Each number is 500 + 25 x the weight over the matrix's rms, rounded and kept within 0 to 999. Layers, rows and columns count from 0. Numbers have three digits each.

# layer 6 attention output (transposed), 128x128, rms 0.233, rows 3-63,66-127, columns 64-127
522460511460540465505524488516491522518487455492536530492492515482499489563520533482506479515541476509478486439459498496488528506530464525498442493499529479515566512503513583501520484511502491
455527511510456506493495468524515486491484562500479488514465528478458433433495503534478444496509492548502498540494504526552509458481486480503477526540461503529519478507548575550502502480490469
509443481490527460510485480489512470528519494439467526463540478549502551522503527489511524463471511489493511526531510530547502488510459553483536520483528462465485489498486499514547528526517482
468491500499464531492502482491504488502515506544518505503549555477516497479511478482501532493486493531526490522486510484555529465498493504501486511492537463508551499486504500489508494507502493
491474473541536482501539538520496523540494474488526468476523487490543482531513506523523514532490524480484506497526431482487491542484479490475499471496505476521457477509465496483511470525518492
505492515520522489509508487480522488517569472515483530527529535444494504513528517523484471502506496496514523506512528507497514485499518495460490525497484487468501478487499520480478496496472486
499528509520506517501525529475526476566488516547469491509501536483507474474469498557511482524481506507499474516536498502482487523564494492510494505490486535494522493530527514565481536509461490
461485472457475545475485522496548522520487490474513528463467485509491500494521523483500512516527482499503462492506518470523514470489492484471478506506484524500481496471503530539479535551489476
496498539490519508465506514494549505562515446473519502464487486516493500474505545515452481475494522475481451489526537501493499455513548523508511484528527501529510491509516518485496511515452507
512498509523508492487477507560471508552505444510545496496521447446492520477490464509526474497503495501549495471531465507504506475496493541483488500490490540520475521481470519491466501467453496
475508518494446496490472494537497498538519482454503476518508504479460525506489497457535484505514514505492518480521483479525480519534513530502517548518475516479488491472513507478544530447492510
561519477509507501508502535444510511495496520529463508506490504483523465481496545529532484470495494507502519509540495494540506521543487511524489489518519506492488485467482503513494510477540496
467459508487503504485493526536553506534551493570500540512549468442547501503490449500520492499521526510511522510467517494437483558522470504521493482478491511520508458497478495482429525468522527
473536510545493544521477517495527498484521503510502524484482505507491487479522506489503495469461476486501508480507517505508529533483524486467486473506490496528479512481539484540543512492486523
496454486455511480480512508495558476456512504533488488512545476527487508486515473449488481490497458496471515532469515524499489547493442489552524506445527529482523559504470466486519505417530513
490500494516503505525463486511522510498497492502457514512483503505527494540525508528489517526501509515476503467517497473469494532495488526475496506496472517484490480493500519520471518487463468
510536524523488470496523533489501478510488505502532514471548534500527485524521486514487487485517502508534520483502505519487522499510539468492488516466468469539550478516511543509497502478522473
544482484543549492461435481494533466537474514512503484487539493483510513491485491506504495467511516514524520484483513474491493500496524478482500502555468511513472551477498466486520494464483488
511508519505502444525461514505497481461516491527541528521500429484497510496537484494520486543512531503538457476464526507481476492495490475504482483508471467513495488513532516565564553511489516
520505487459545476487505507526520507504460521517527505508503486518520493493493488513492471518562540488528507488500540502485469511506496486446501495557474492526543513529468551493500513487512532
504525505514516550542504486527507491534461496487473514505450522503489486508462538492530456547496511498497518498533443499467487478486549528516491473442460466524470506515514487498539484506509545
522489504516502525507515523510427458515510508482484472476521497480482509468512499470490457526470497459527495505501481525486517483493488503514518521505514520525479497460488458497517505507490501
498530538521467496485498509528523466513536481533471522515506533483496530514472537547465469490500495464503484508495511473524501482532515497499520522529466488496490515513505496487530496536465538
490507498492530492530467499492504491486539485480490479502482494468478540466522435505514543499468466490485479507540513463479513522535515534537500503512538469513490531505479490492471493458499507
479534486513482490541467488515472478513495524512464485508503494488484536493507480492501516485482535455492510532498452531492463497523459457530489554508489558493443505458510497502500437517506514
505520504527525548512472498532497511493503550482426491490496510467528525508443493493470529445504462539521485496476484529460458510531460498506500499497451456490420468455529508484470512497490454
458506535510495405472505506487479489558481523498486461476535517499537497525537490535487535480468519462558505471467516508523535469469513528539505495515533467523496519507513507502560513547496504
531503486515526513496439492473509470497508514496500485510525448486532484452504497471521510468470513493486478482504499471484491506491481511495548492502472531523551469491534490466508503493526517
533523526522476532534492504503519463522479477484488491518465478521530507494528505483507489496487551519469505537523522495491511514528451484491489467530500492501554555440506455493486499512482549
498509508538520490518521502536490490471510500464507490506500429534533500517493536530499480467460525498455502494492485523494508551520487488473510538458489500539535475500460503507541496503502499
511502493512528515499485481485489491486486519551495486517499538492520563494487530489452560510491463523457544482481502510511476504479448489515476499453512523526521514526526514479479497538492541
479507520515478488515480508554469517479506496520501485511507480487509534480494490498491491475490495497502474483497529467534494527515510480476497503452452489510506485489508501522489497485534474
522523470499518495478464493527517501506480519517502518459518521454494458523479488504449503511474527504484520486483481504526483508518473501523524499481501534481513505483475517474424489504493488
461510480490528501468528523524501484514542519454473483482521498469497494484516501507470478501482495522474503521536481490503486476502484510487471483543486549484469459512510510508501477501464511
490531510489524476478501508502494497491533537535508498476510460532529484440547469494527475519520481509472485528516495505486507521523479526434508516501500514525485474511478527504489505490494524
479472457540493514509474478516441483515506507512475551482506518525492538517445517506469534497500502498480527471473439439532492512516489547500502501459518517537495480446495467495493490536502442
498538535487484476517462519492508478513494519493480517484506500525508500486495491542475511502465482472497493521494532533481526513528482503524527460491489469518509571496486469487489461505528507
522475478550459451447518508534500478502486493529501528490489563419481480476480530531508439551512486493499458512518501524487481479447581505486480526510504508517540467509532498508475485480482520
487472522511540475515491491506498481542451498511489534494482520495471459493472502490533455497531463512488493502554496500525486514522519501483474498468502492513541480523501470440511561501567546
502469488498524522477471519491521532519568481509510478497510506521530505529526509490464487490489478481544489449475566523477475523493522472525545467509497519479519413508542484526496496497456505
493495490529489548504524510526555489551513464562455487493497484424490493502488485527477523491518469549513543522488547527515455525502505463491486467550521503497535541515503524525508541471493499
541458503491480515519461513518497484511535487500513529490535497532505537482524485512502505518465504473500521522521515512483515520487464560524517481488532514484518543430517457457503494506487499
556507527500475538473389507491507500493487492456528498492520515496482459469484507493460503512505550499484460515525507495569498513450481530473516507519520516500475514499516475518476504515500474
524511533455472495485470445450512521468463506523503550505469489530464470533530460488492507491498518482509467487530496495485481532528482517508511522504492529528509466509479475502504458523527514
473485497445482498465525489467516524468502495480547475488455492466496514507503493523517536501548486508490486511487552509478496511518457518472472485497447498536581476507500470535574477474520522
496499503458483471500499489484512477455537541497498447456481483534518557513489460470473524476487547526462479493484487469500490559544486501491496519561472538482540498497489491501490477475511496
513508478495510443464480508509489473510491495469493480496516528477462493551469518505494505483493484489525501467475512479513501481544557451499555547497458466512474478477523483511506489523557521
489488543504480490539566511495461505477472516501466505506463474491517458519484496505486525504478476487478505483472516452531484497480516499484525505476479526536520511487550541493547513496566460
465489503494483491486498491514491463500544471499483503493511530473512469517472532487514552537508498535515501507531497525532498489514515516485481489497500480487519513490527494464492506492518515
462495456512449463489530513474474472499487501542508509485528493467484497503444526548530497518518532492483515512463503546491518531523468511504490505527480523511516525523495474477510501514569473
438472482513508520510463525527521511533461516499520497481485494480486478506522567478497405497489514531488507489523533475486505454507483489477504487488483534485501493462508451546487520494464465
468534519476492508475517524510423476518533451539522523470495481518548516495500495497520468508498504471530483531506498469510500503488501499488474544485509516483507460504504492506488516519524516
517516507510510534513470523475451487509485528484532473460488456541505515539477525500467488507533522476504517514487488488524480468475506514531482482487516470501459474451487504560530488519504507
501512490521502492452491524463474530568531537532510489491485464485520483491523501483515523486491535521453457496472521506532498569513549504485542498515498455509437513499521515446476495480514474
481551441496502481483542500495471506494497507472442490507513481496497533521493445476478531513496538504495499554510488519497479479507486499483504566467495498496516498487467484502551537484488511
486484494506500495500491496534495529515454506472492510460498497501498468503483548505480507505472525479524514515437530492507501550507471503460484510516516500524449515513534511487494500480483566
508481514519515497515506513524505510480518509487483467516476473508510484519488535495492479517506517508491503500456468543508478507509467478525478528521505497515523508503492522481496519474468517
498529472517505473512474496555538477488461453477486457528510516500498479514553514494528492502518527484488475483511513506494501496501475502493508506495501504480501542497495499555525546499510469
482492505539475513493483488515525469478492529547511505525489527488530489568523525477502477539523466515504521502472449487503505499472487540524522520494502514514526486515517514451487498494470454
485458475475488470455497531483515502547474499500446518510494507470517470494562542538439491501477504518465488505498535477546493521521514485463497500488514494492487477562511514445500537494518468
491541494473480515481501515467533512498488531461513525497463501538471494500499497492469487534493495521474494500486477483507535521500507503486508479507513490452482465524541481471497476487580490
534516523524467494530449556460481501462545482501561521490494516467478486520515465525534484493486481500546535503478499525478490527506516487509507520508530469481501509483483511474500470501510476
494538506542540511484501495455497443474475477540489508498508509526484508470506504493527489499507514551530524510485541498470495444484499475485529509547537489487426511503470467484492513501502508
468484491480547502503507520518498446498485494527529499473553510495524499515534507533504522487459468490505526497483518543489476502502518466493486505512523479509521521525524492481468507500502485
514535501473530514514500488482501526486530485526529490524475510494437477508483499493486459516515481499506476514479507513478493499515547458508508489538533511477506513523499478483452501483511505
487468448505543491500482532494518488483500493509518531526461508505445506500479479547550494487577503516481528514526557518504480521484514526533497507480452494520483450446521471481482454457541514
554504529500531518540456492495505526458513481515478483510463496482500544484456527502527484535519513514523483528463537537484518488553502484491505524518525520519493558466520519508502536522522512
536498486526473444490498491510511544500466506474528496491510489548522480498495528460539502508518498521465500505531465517518512498499543490502494517493526479478515522498464457487522532536470487
499479507449466489483492486496501526513557495466516467473468463532459521521503494456502522504497540508473485513511514519530471496453468504476480548465497466506510491516476559471482485512497519
535521544451530494521548429506523528495464510492491473508470501502473537557477501470475474509502499511520512526501486511467516500504522538494494492446514496538519513528528526477542458511511460
482476493476496533509514435448486473515476566523477527519490536497488515501521477497512491476510507498504484523501449459521490489513474522480497533506480551499506564462486488491501508504534507
532521481485499505476523476495487484493472551487491503544485533511486505508534484507473501472476506484466487483501522477493475503495513466496474490501453493480464499475543515507478498493482500
469479472503542488536503517468526494468520505498493523486482416494530522497505520519453515529497519525513466541512497496490546485475470519455466497467514508563512500485505475483469464529496488
496492451477472489472507488515480518471458497448509481498509491504493507498504546496476509530512511521513528502473512532493497465515489471483519477534486512506478503500490466499512496490458485
512530425462527502502531500472508499534490477453508475467438492504441502480525508492491482507472510509507486490511459445574512505515482475480487528505504463493553535515518480493483473463464501
480473513511459467512517498496487485521529531495490494492529450531520556514481519531509500502529523513511485490452474465492512502498447499509550484495510485425451444486472514467497501522507453
518551518510525531517475496506478522506506512470513522492503459516488515490493451530508494520493491504511506506514482501530502503490532506508485527500514460511491502509477498523524512552466503
497501494529482512475466503500539518492498536489464493539511527480457504481467484512505513479496485501476518516453477474520532482523491515519523490490467523498471539530456506484585519562505453
508509483521492487503487496511483513483525533509494502564492454532515501474481553450478527463474473511500509550484537496471458477470460528507504448469506540472483481522483474505493454537484507
477503493430489465508536534496504497497548485482506521474520487540485511510518510532490524557464535469475463470515483573465542512485504510470502549527549481482579431521492494465502527499558480
473478504455479565479534476478461508511484483507491512493519540541491501496494526469468528485523490516495520507483468522492504495475519545500564489523492522508498533486462506489507452521491515
473477511510453488531470492481504496518511506476521495514517530509454461525515502495544524465474464486469475482455481532475475480534451501477487477507542481509467525492513501501525437504523462
492535509529514443493508531483491513498482498489525532491523507484512473504523491522478545449510463506478553484482468560513517477462476494502491555496527512469519534501474477517486537508488533
436513495474502508480484496511503493483529471558509466542463493541502507472460513500484504471502496508479496539528499522545486566505541536516507542460502472455533475510466573501474463520520494
500517485488506481496549497477501495498514459492479483507493453501525534479532511498503507469467502500487562525506504536483469488489493468495506485497497517513492464501509511531491497491492505
490512498476491500518499476553484522475484518489503506493525552538503469530505524525519532529511511511480469485488508507482482516495534477452515510476510499468511516522509474457517482518482499
516508520471493500502489532538550554509513468440453509467512539433498499503448508475492512453486493498510497514541478500531524499467572547490519485479520468483492482558529531493477508519475537
459497485441535517477538511488495508529553452479523483471494513561503551472519513518505481534495480462483478483505548493530496501488549526504496524479502561482520517482502471548497467509498544
488513487499479599506496513494491480499500512484537482503478473467467508475484495464469494525466536493468517510480470480469493481473535495426481487519474493489508511490529524496503494523477502
506519511495502517522492492485498511476499498501486475466514544493503494549444485552510494486551498532511518530520498520476514506521475516478521473492510523501469567522505475495483505483490467
548484456488519493484491532463484552476531476555523523471529522478477490507529496517482502489498482458499505461522477506494453498463519482526501504473508484521455478507510534507513519528492457
502517537450489516466497532489489520504498492485495476521529512477475512487541495475471512528506485459521510494509527516494527519445523529459463449519503486454478539485491519506489421485492518
502465519488497467487469484473453501507513443470486500492502495502470465491467476513520480516474552490491495520519498507496537537533508482487499476532528460475463530483517495470506518481498506
512504515471479528501498516479519501529513535477504478482466474520477537511553514519494478487524501502502525524539447494489447484518512500478463509530507534501454501495490451503537518564472549
469508514469492513509534500473443535520517499510455530487503480544507541524531465502528509451529505466463513471505538493440522486456486509504499488487497460481444537536485484490522520498498542
514502487530451478544475514497454487529474490530514489483499490503462504479514524532516507515524490524516518475472486503521464530539495503481524492471456456488478453476498468490495516515494493
500483481555465507507504498465473520515483473495541484523516513494448531506470499492491494519496539502525474498515477507515483449497567465534457480517518510448498524494477465515513488534519465
518499474514477473482531504501519494485516484488532482472511482483562502507510459495478474454491496540513516499477477511464521500502526470517516493578505486499506510519520505486503499487554538
505499492505541492486522464452520476502505510488503522529498502475467485477500480463496471521498470534475514489466475439517489477487527477497498474521476558508489462519529508520480514476512477
522510556460552499508475472472527526514483476467555469506526464517538519511558471447475526464464505503526523495505505468515530477532507497499515470512489511503497496503488475540477520509505544
530526517527498484460510513516501512496522493476475442491513495491494512497470498514500501523485494475517500486494495449445511506499530548472516498527486550489455499503505569524515473530480512
493483475505458472546471525514475456506454514497482520501478523515493528486475470479484490550483529512471477470516464503485497481512512534493464512499504480493469511510508465479508544452480528
527478528569499505492523471522503484490463532494496515501526518525489530477459495482485495464488469497558473495512508493489522500484520521496523493481480521513493503428466510524485468528515508
485497448494468483455509496515489505480485521512475484517468485463489505519481553462525494513530519512475493486501489521511469482486489471496491544547499472525485475535465516513511487531500515
499497512468516475480531491501511490505548500488501487512498493498482548515516483478494541504528499490527514468495538502451493486564489522469490442462480546510500462564485472521519457517471504
508494511522494550489521522493505532553503503490494520467510513503485525404493485515510518499498529520505520520478498513521509528487531486460489511486486516482536530487498500510501521502506510
544497485545459508496503534540541513516540499531441531499486482542502512499468533507468465511480484507529522495496455483570507478482514521516508504513479472477520564530473504518460529528490494
504464488542494465468529483487503478542503519517539490514486488463510520515515526498528480496465489480533538519483500560504498487513539516518525453472515489542467528494491513501499522486534518
506465467562497502500475478501483491508461507507484501485500503495484508462472484474502515524502527501455529496526486532528524520468448511519495469545531506495506467502477490500470519511450436
493493494494475506500519438446569515462480500486518473536475508482444511543530463499519514540565523470533498483510511515472538474565463491504438500505517491465520529553468497497495496499500508
507517498510500500517541548478505540482458520516496509501472478494480483485536472491515481531490516454497477499496527510493475476518481456521550514491505557459503508562507515496493517553472486
502490517496489504494469516555520497485492515490479498500452486567537470493551532516502513489511512520475490463511473470503460495475446510468513504491470465506506490439519495503536546497508472
552499496508480527505512496506481516486513426493524511519497501503526482514505458470509543501516514480508492501499470529501475496521481520478483484534534465488499520531490513475514520466521543
462494490492533518557516509493480554463492478459513494516496517520511464525490514485489521467532492512475538445487529521494509514502500507466501498486501504535528540502496503533521523470480494
542479553502493506512475486523517513551500516488500494492492472486471503500536438579505508471476504490498502502483508472500499534494477516493530500458470485489531478523472505469508538463546531
500460491508436467525505504536495487459473495511494507537531498511485485489486511460498520529498524490491523482563523496469557460460476507502489512483460483499500497448475561531514494502489516
485506516518521494450510502521482475520487511476503545503486505534482527466486527536471442518492464477519543485498522514500479523544507452493505490529528491497493501553529492487496503538468468
519516517531469545506478500524481505479555502513485502472534507450504503484494484499480480532515532501524486492563458530526486466468488477493500481473501499501485515547443487521507504536479447
516533491543483462495531529511532494518514485515508526517488515520520512497507480491505497489511481535495519495485502475484479529503496523468530484477497492471477505464512479548549520509523491
517512543495514493523540496456469467501515469498508540472485494501541522499464501470516504479489521528502502537493471484508481477488473517523518483474442508490535489524533523452463449522483509
517504497476512502517499495500506521506488494498497528496501474524435526422461488471498536497463496511497497512528482506502507544482534475501486483491502524511516471525472492511499427488496484
507531518491574563500478506504538535461465478481508502468460457520510533533481488512511523458471528424494537507494472491503491483440483502537520510502489487504502474490494502508564475509511506
475474529530463479469479484523509478529543494494496483532527516473469521469476528470501486464457501486516504484503487518475481480521511522518522528502442507532526516479506516500483501487489502
# layer 6 attention value, 64x128, rms 0.217, rows 3-63, columns 64-127
494484486474515518506478448528511481495524545528456535529500496526477524509506482468462544499528538527483455503449494511505489492474514482525506549512516509489496505503483467490476529545541528
531495424494475530544514549514501525449539495483489515520475450455505473506520524453485491508531524515514440510510532487464485507526541524540494494505500513464506485519511500520499463488492551
505470489503478503487462499498536523548459511484507517484506485518497477512488506496530513526474495516491508505509500504497518505476502491522498472503457486526510498515498504491494492473498530
534508503533504537559441442541497477499503487465502453492509489449511523507500498456499511512499538499461506505504495469548457501510500549506465508514490563487478514512490499519493492534517523
472468543516534501446551441474499510508529481510506498464505471517483465483456456493549479506484484532487478499441512506481478518512487510464502509519473543497507534517511509486450511521498440
490520508497475507470520509473496517531529490482523539511484506513488516519503478481480539482469521458492475514504502507496492548462509545505541545517461471468489493452499492550510523505540477
522501476461510530490495539479493485495476477470563525482530497501493448518482490496451461503517481477476486503518482482518479538495484502477509505513513512481495477501474502509532483515531452
483511547483505503478514524499533507470516494494526466514508493520481482500510494478501494492491470467518491483496498498464500529467505516506465476508547482443521520527477479473501522516499457
484479516505497485551496507504528472487479503472470491533490529492487503531493489476503487533516481512491481484479439498511501517481510511494503517492507483482536500494482523472473541480530490
550502496512523513487505445489508517503515473489488505504500491475503463485497535529528535468522488494501489540479491462494483500539478538508513516518533501508514484523525496473525547472511509
509527531493532527504496527500504503520506502501479479493486490488535516498492465528493515490465486483535483537462522482469452532501503458479479518522512459531494511525479480531515503486495513
474526492477486454502498514473505521525495480523541545470510493487491508482480487477469536491508534454505512512501532526495523478489522526554516508511496490521490534493495497496483473517490531
528553524494513509530503527513508497530511534471486537459489561521513435513484484486465533451534500523478499520524457476477513476521417496534496532503474489535522465526455490497488559488502463
481456537507475503462498516470523482514510489515520516542485533496488561539471478500471522488510492441485564534499465473482487491485499508515490517526505476445459542516488483497515500487529494
517508500496522565515508490506488469492487513487506525531448472496488508521508541500534518474505503548514550502501512477513549492483516525468491544522505474511475478542525483527486472474500500
465532525509491481516493509492520490499511498524526476518532524496529536494479436513581507481477483485470519445488477496491474495452471468501537490478565531501477520458502479493483538548507470
493508516471510522473489481492512538493482491466505467523503505479499499487481505456479549503488472505506496509518515493495501513484424457545505528492507514511493484471501495444539516530489514
499491437509499463485521522512504529494524448563492504476473518552466489500497467481520505486491521486482525536501509496511513539505500536506455494488501475508499478529498500586515468479521514
505473486465498489486514504446504519520451540472492517554530503521485489504466533496511516468463475486521500469514509487480495491542487471486520485467517466482518478482508489554480500496506527
514530497525496489507531482477562541468534505504487489497503519514484499505476489456447478472509513519517508487491512535483550517494544538477540473477477505460500499497483494525535515548504523
490511459476526518510486482480498539444533533493477515502488485528507481513484488482504508482460508499481520488525559530501506508524524453513468516517485478553499551500529499484515544524477485
517469524490512516514475498489519497519519481510520508497491475491519475491485493490527488540465494510499502463469517517479501488451480484503511535520472475554495490504484511506544459473517522
532514477492454518472505519495484459521490488429510498520481510499528525520496505472474530508538515479490442487455537527517485511512534460537488484487503503498512496525492511506499507450481520
479480492544458526502540507503472534513516541511491505455497468527485480514497537477547510471483502505488519489482542473507526509476505485498502479505533483490516509460453465503523454490505449
493482478510500533472503485490461486467505461552495542464499529498505495465485498542523476498491498499529470505512554496484560420506489548477513506452520457543506490465507506490533478523479499
513494526531498450493507478513488480525481465459464466517539525499503492498495571485503473471521560484469502518501493425501510460480495474513463490475538477469503491497487518490466474496555505
505515527504505484487484535498478469514492511458457508520508522500492540502502528497522487508528508505506497468498531498494460489549473509520517523481501497455549481503427461468484479469472535
504509509563490482529504486531484522536484485493535553518493476479508462476478495518468511528480502500479505520459462475521516455475477520427499501514516510497477522460482518472516515544479511
496489494492482528525504516501528492472537497479509540465522504504513580482489510483506450501462489500538508521534483527483534521492530502498447517475503495492537481532503514522512506503475544
521515508487482498507509522451509471482495557500489489473516541568503508487492516499514518540464506549512515528539468461489507460491482493516509501519489475551521538535524468500513492487540508
512453526475490497500522461511467525509474501500572522480512481475486527485514473478506458514534495486525559536523487508504538493566486537489490502495495553504501473454448504502494477474528479
529484517481493506483541509460465494526471508498483538473494485497485512525470513480498443535492516504479505489483501488527472488493512445513527506471491507447483496505491444490521522511496541
498514483499520538500511489481494525488485490493527500526502515525484534472522507487478501504524476507533470510475502456484525482486513457489471478525512525498513522482499511522541484537503478
504461532500513479461523522543511528516526505524510494516501523471481503516513506465498505453488522464509536505516504477495512505467504511503527556518518500451497507489513505474473495513498542
519498555497503444469477504451508515529530495500474504488483488482506507517493507488498526500502502494553512535461521472503510488468486524521544502508499482521519521483497489469504524460500513
485501506498515500501487531493468521527488501483511506470512532515499524510496469556484552443525526501473481501506525511501471464537502496484439486521483501494521500476516539471458512488505533
492537465482520502505468461495517503457500495485463449502429455495506529467525519549546509476530489519506509528473470507514522523549477477521540512464500511479512510503493508437522538530466505
502520481520509514465546516530510522485453505466466454494504468534492471513496516513447501512491509502548463510504497532491531514558466528525506516500504532477513453500504566514513478507480463
503498507484499506485523493492524461524463502532490544493445503517503519502464487474501496505511498522492542498433481534496545455489464522462505463446536510500516478507525497489497482508502507
527463485479480500534483474528505475520491501519490480519505486505472516522469523453532493545497504474502480482524507493506484504480477487489499492483522503480520516511507509532488485504530500
504484484476541475481520507538515518520486435511476482505480490474483483518490482465511546491536464473489462484487480478526529503525493506488533533477516503491454492488471506467521497468568495
490498505496522514548479486493487535567490487528506523515490490500570490522500496510505522478486534478540531497503526552507472513504493524472496470488496502478468514510520470492515521506511472
520490468484518515539533533488472479514541477530494498472557531541552468512516518511516458501510466491510504515515426504518544515456521439545490506519475485538484488494527531464509487515521507
522513478515499484510508518485491495482464521494486537462479486490539522485459481470522510497527497515483510487462473496482513469514490509529490488532501480492469500519505561508506526503512525
484489512506525493452471497519558450528493487465512532510489490490501584512484449476480486534478559488492506476548458513513480510497491476480521493526532474494465471432505492469478500491466509
515544544497520483519465525504442502451487498549488547501520457485521496445511478495529513487520489499544484508434493498487499508517520508486528490521499497506501532496490473515525497443517494
516538530479540464454474477506515518526496541564493496497490523514450501504514491483524508509517490481510544477519521468539453500497481505521489526446499503465498496486477490532486538481523518
517519453499515526498481489468439523473509525490466440509471479532497467492505457528528447524476496495496469525518507528437528463505489455494520463489497457490475509532492507515479496491487513
490500503488518516481499480503513517551498518471463478481478492487487473521542506518553489504535507494497517467513508536461481482484510552491473453507512477511524483524482444506504529510509511
511505503510517492486503525509494514470555514517495543522503508509490498500486482535500486527506497470488509492514515504554484515504501483465531520496535518479502471517527527480488480504497577
508510490480490507450490507518513463493512528512543481500501505514519497495476536522484496548518542504471507501536481499480551479481471507480516522507465463536499483486511516551525508492497482
531484508515464526478525528501501481539447529453492544514507544482444473448467505494497481502487570511487475504481521527450512506517507502524484503511516533505506525518509500506467484504491465
484498453517508539435499476445509493460498477502456534526512531496525493468510501510496435500519499492482499515528447497508460538534507481463501494500497497479446517535541528486512480488494448
451519559481496461533511460514515462473493476499493505511502551530534492514497473547504543520484463497489497445510495546481475544502500498530496543532526523543506489508472464537517501500517466
500518515448498525529492490534505514550496504490515496484519525503471550469501547462562551463499526488500525503488513490506499518439534474477548480460487498468477510501503496490500521455502505
476488525496524498492498515505523469495520501544531479479483507492509479490484472526480495499501447524506527468534472513526456481461496529481492535471501514497494517501491454476486471488529482
441522500492523517485475522504473533513508511474491546496484517525505547509493518519492506488506499555487495467483494480504512528536521494515517522509494515476487519492508511485480463460537509
482512539484538520481496482514487479505470476487514496541518532478495509509520491500454483447483476491495517505541488492492482530482474517488511471507489454464535513545497514514477543476541509
487529485418497507546476540485533479493502522482474487513546472483475491521502491465496516458451488534494511495516447462511517503560500540489501515502521505483487529520476474528496481480500466
487522497506510499556556511480522470547517535461563524504475496520541480469491490473477464476478514493515464435514470470550529514508490485506463488497494461479552487539518486527473530521550517
466463506505498495530521517538572497489500515512470429532490462488547499477484475490504496503517555511520529524462501507498503500488464523490505518488530510507494461470501499514499483528489534
# layer 6 MLP gate, 320x128, rms 0.293, rows 0-9, columns 64-127
491473492480510502510495491460476508482523518491500482514462517502488509507484496515473496515509521514479471463494486480473552510466482500541473461517516512501504518491435480499474497456522520
548491501468485498500493536514536526501463465446480474509504485504503498547512504524539499517538463509456497480504500529499515475481504524469494479489470489501526504487462501517515453503490517
494505476485475528506488487527469492466512487478509496477485514506485503489524496464542514485496511504552505502508476512584473478496482482498532515484482514495492502460499464502525464503467504
520541534494459526512494439504562508488471422502474479472518541493443456518497523454501483487508500537513538461470518475524505521512501509524506475497511519458519465513494521483523501502517554
486563564478537455526532524499510475475522454549566517476510511535511564506517512511534501462473487544475553440459505477514496483473487477510496490471517440465476470475491548508506489469484532
514498484517494511529476494500515492529513500529502501533444528522482481519476527521491506503506470467460528492504552541438475464526497461444487491544507504506517536508483511500517512484478501
517507488469533514513564536512513531475508469522491502533522512514507484534466555434509481465519484460498513505477460524509505520514523481524500501451527483492470550489511486487513533509463526
516490471492496477469511506527509502496488490487534514463488499501492510475505509534509535519497515492469475507496538531511491501531498516527497497479500484470471467502478481527480521485508469
500505500513499468451500522464522461477484491488532507497514458527508485470510500514498505502538442521502505498502544502498483487492510490495482486484475549492508489501503505486529472507484460
514477539496494472508463513535516494452496512465506500492510566516479495496520514503483517520502478492503562507523548518478530538474526485491514466517513525504515508494453498497490531501493473
# layer 6 MLP up, 320x128, rms 0.274, rows 0-9, columns 64-127
495517522535474481519505519527511505483486477496529516540510528492542512489518541445502460523535459525508499481478505535474515490496513448495459525449497483501494488505534495551495451490528503
467531490486472563508513536460489501492512496525475494507502536487489578520480465496507468504500495507487453533481505452532495539511469495517489499482502473502493502525484535533493457505500501
488472547474469512521509532519551480536492521527499506499521513487519504514519468506492479515524454486490476527513498482454532493554483507492515484523523460449510487447488534492493470499487462
527554466491498520495500507440492505483477502513545509510479527478463485478474509517491532469558570525502505462563530513467506526499472511481493521511488477484488491517497491497472491523493535
556509455464483526513484489495510527537485536487528501494513526496497490543497484499504523548516482481501479516525523472501549529508473513437494507511518504498524515487503490566514541534480532
482481459523460499489521520508475498496464489450481539548537475469505461517485446433499520510525485505505483512489527546532480512521485460503542530474505506514483515529521540485486484511522473
473481507488489508538489493480482474498502482482510472456521513510517478495515434535485488512512514527496484550531501505517494470519476529465465508544541510479479474539546499476508488489517523
527490537506514463504471499450485518467481509469465467491521499496510539491508535523515501470461506501532507496519471524501513457551499499473516495489500532482515504505494484487495460516524503
518492512506493535425507546525519449481524545449518483525496493482490491454510452518531571488521485498497486495517508512477501549481516483492534463479491503530515530511511510503528469469499480
504507510510494527483489476446465492512471515477499490484469513522476491522499498512497513545514499439516491474498482575497499498522486473493468543497480446529483505525472531501499489505487503
# layer 6 MLP down (transposed), 320x128, rms 0.27, rows 0-9, columns 64-127
458494487490489481447501508499509465504516522532478511535510514467488443534535504545487494534489521555524521515500487515489504508454524504477488512462507520510522445518493518537492505542517476
556452495538484540524473452535477507507504496520476493495530513489539498489512478536509524512507502471478467546492486543505512486477502468503467472491536531464448482468493474520519470473448523
482526484486540501468495521514500535565455497509519535507489507554478489498498520493492490480521496466549483454473485505518485501486490501493485472465516547500474516502521488479495499496495487
524480501453477448481541501495501483494475490496485465449451489478489478539488478498492497539504514526521500521492517522470503482513533475508480491505497457533516529549490470521510500433493467
491471486474517463516487488500516500485424480489496482505492531485467487516487495504488502498533508482511492517509470482506533494474504482499561470542450455463515526480517504553476462487514494
513487504519512492531525493526517516480453502489519505461499503462536520463492472518502522544512524539544439470471447499509477514521495511540535483518496526497490464515507487488506507511527527
561515511500459466502473545524469470502496525513523464482529494526446487459525489542480459510538475478530511495565527502524512482555519503486513506495456511490471489494482494511490487538498504
492525518524514528500519472455464531538522515504513500492474474454499493488480488517473475508500495493500485464504514515522543476486530502428454514495501532498480528492464487524499473521492491
507516544483475481526501496480494504510486522492476486515480449542489497517532478539481485457479530522473499521529523475487532498473547520460529507496479476533484505501510503487462501485500507
525519507504449516473530505483490485441517488517514439483502490537460462488475505479466477468467473524545510500466504477472475530522476519501523489451527488473527494500539513527506467494544432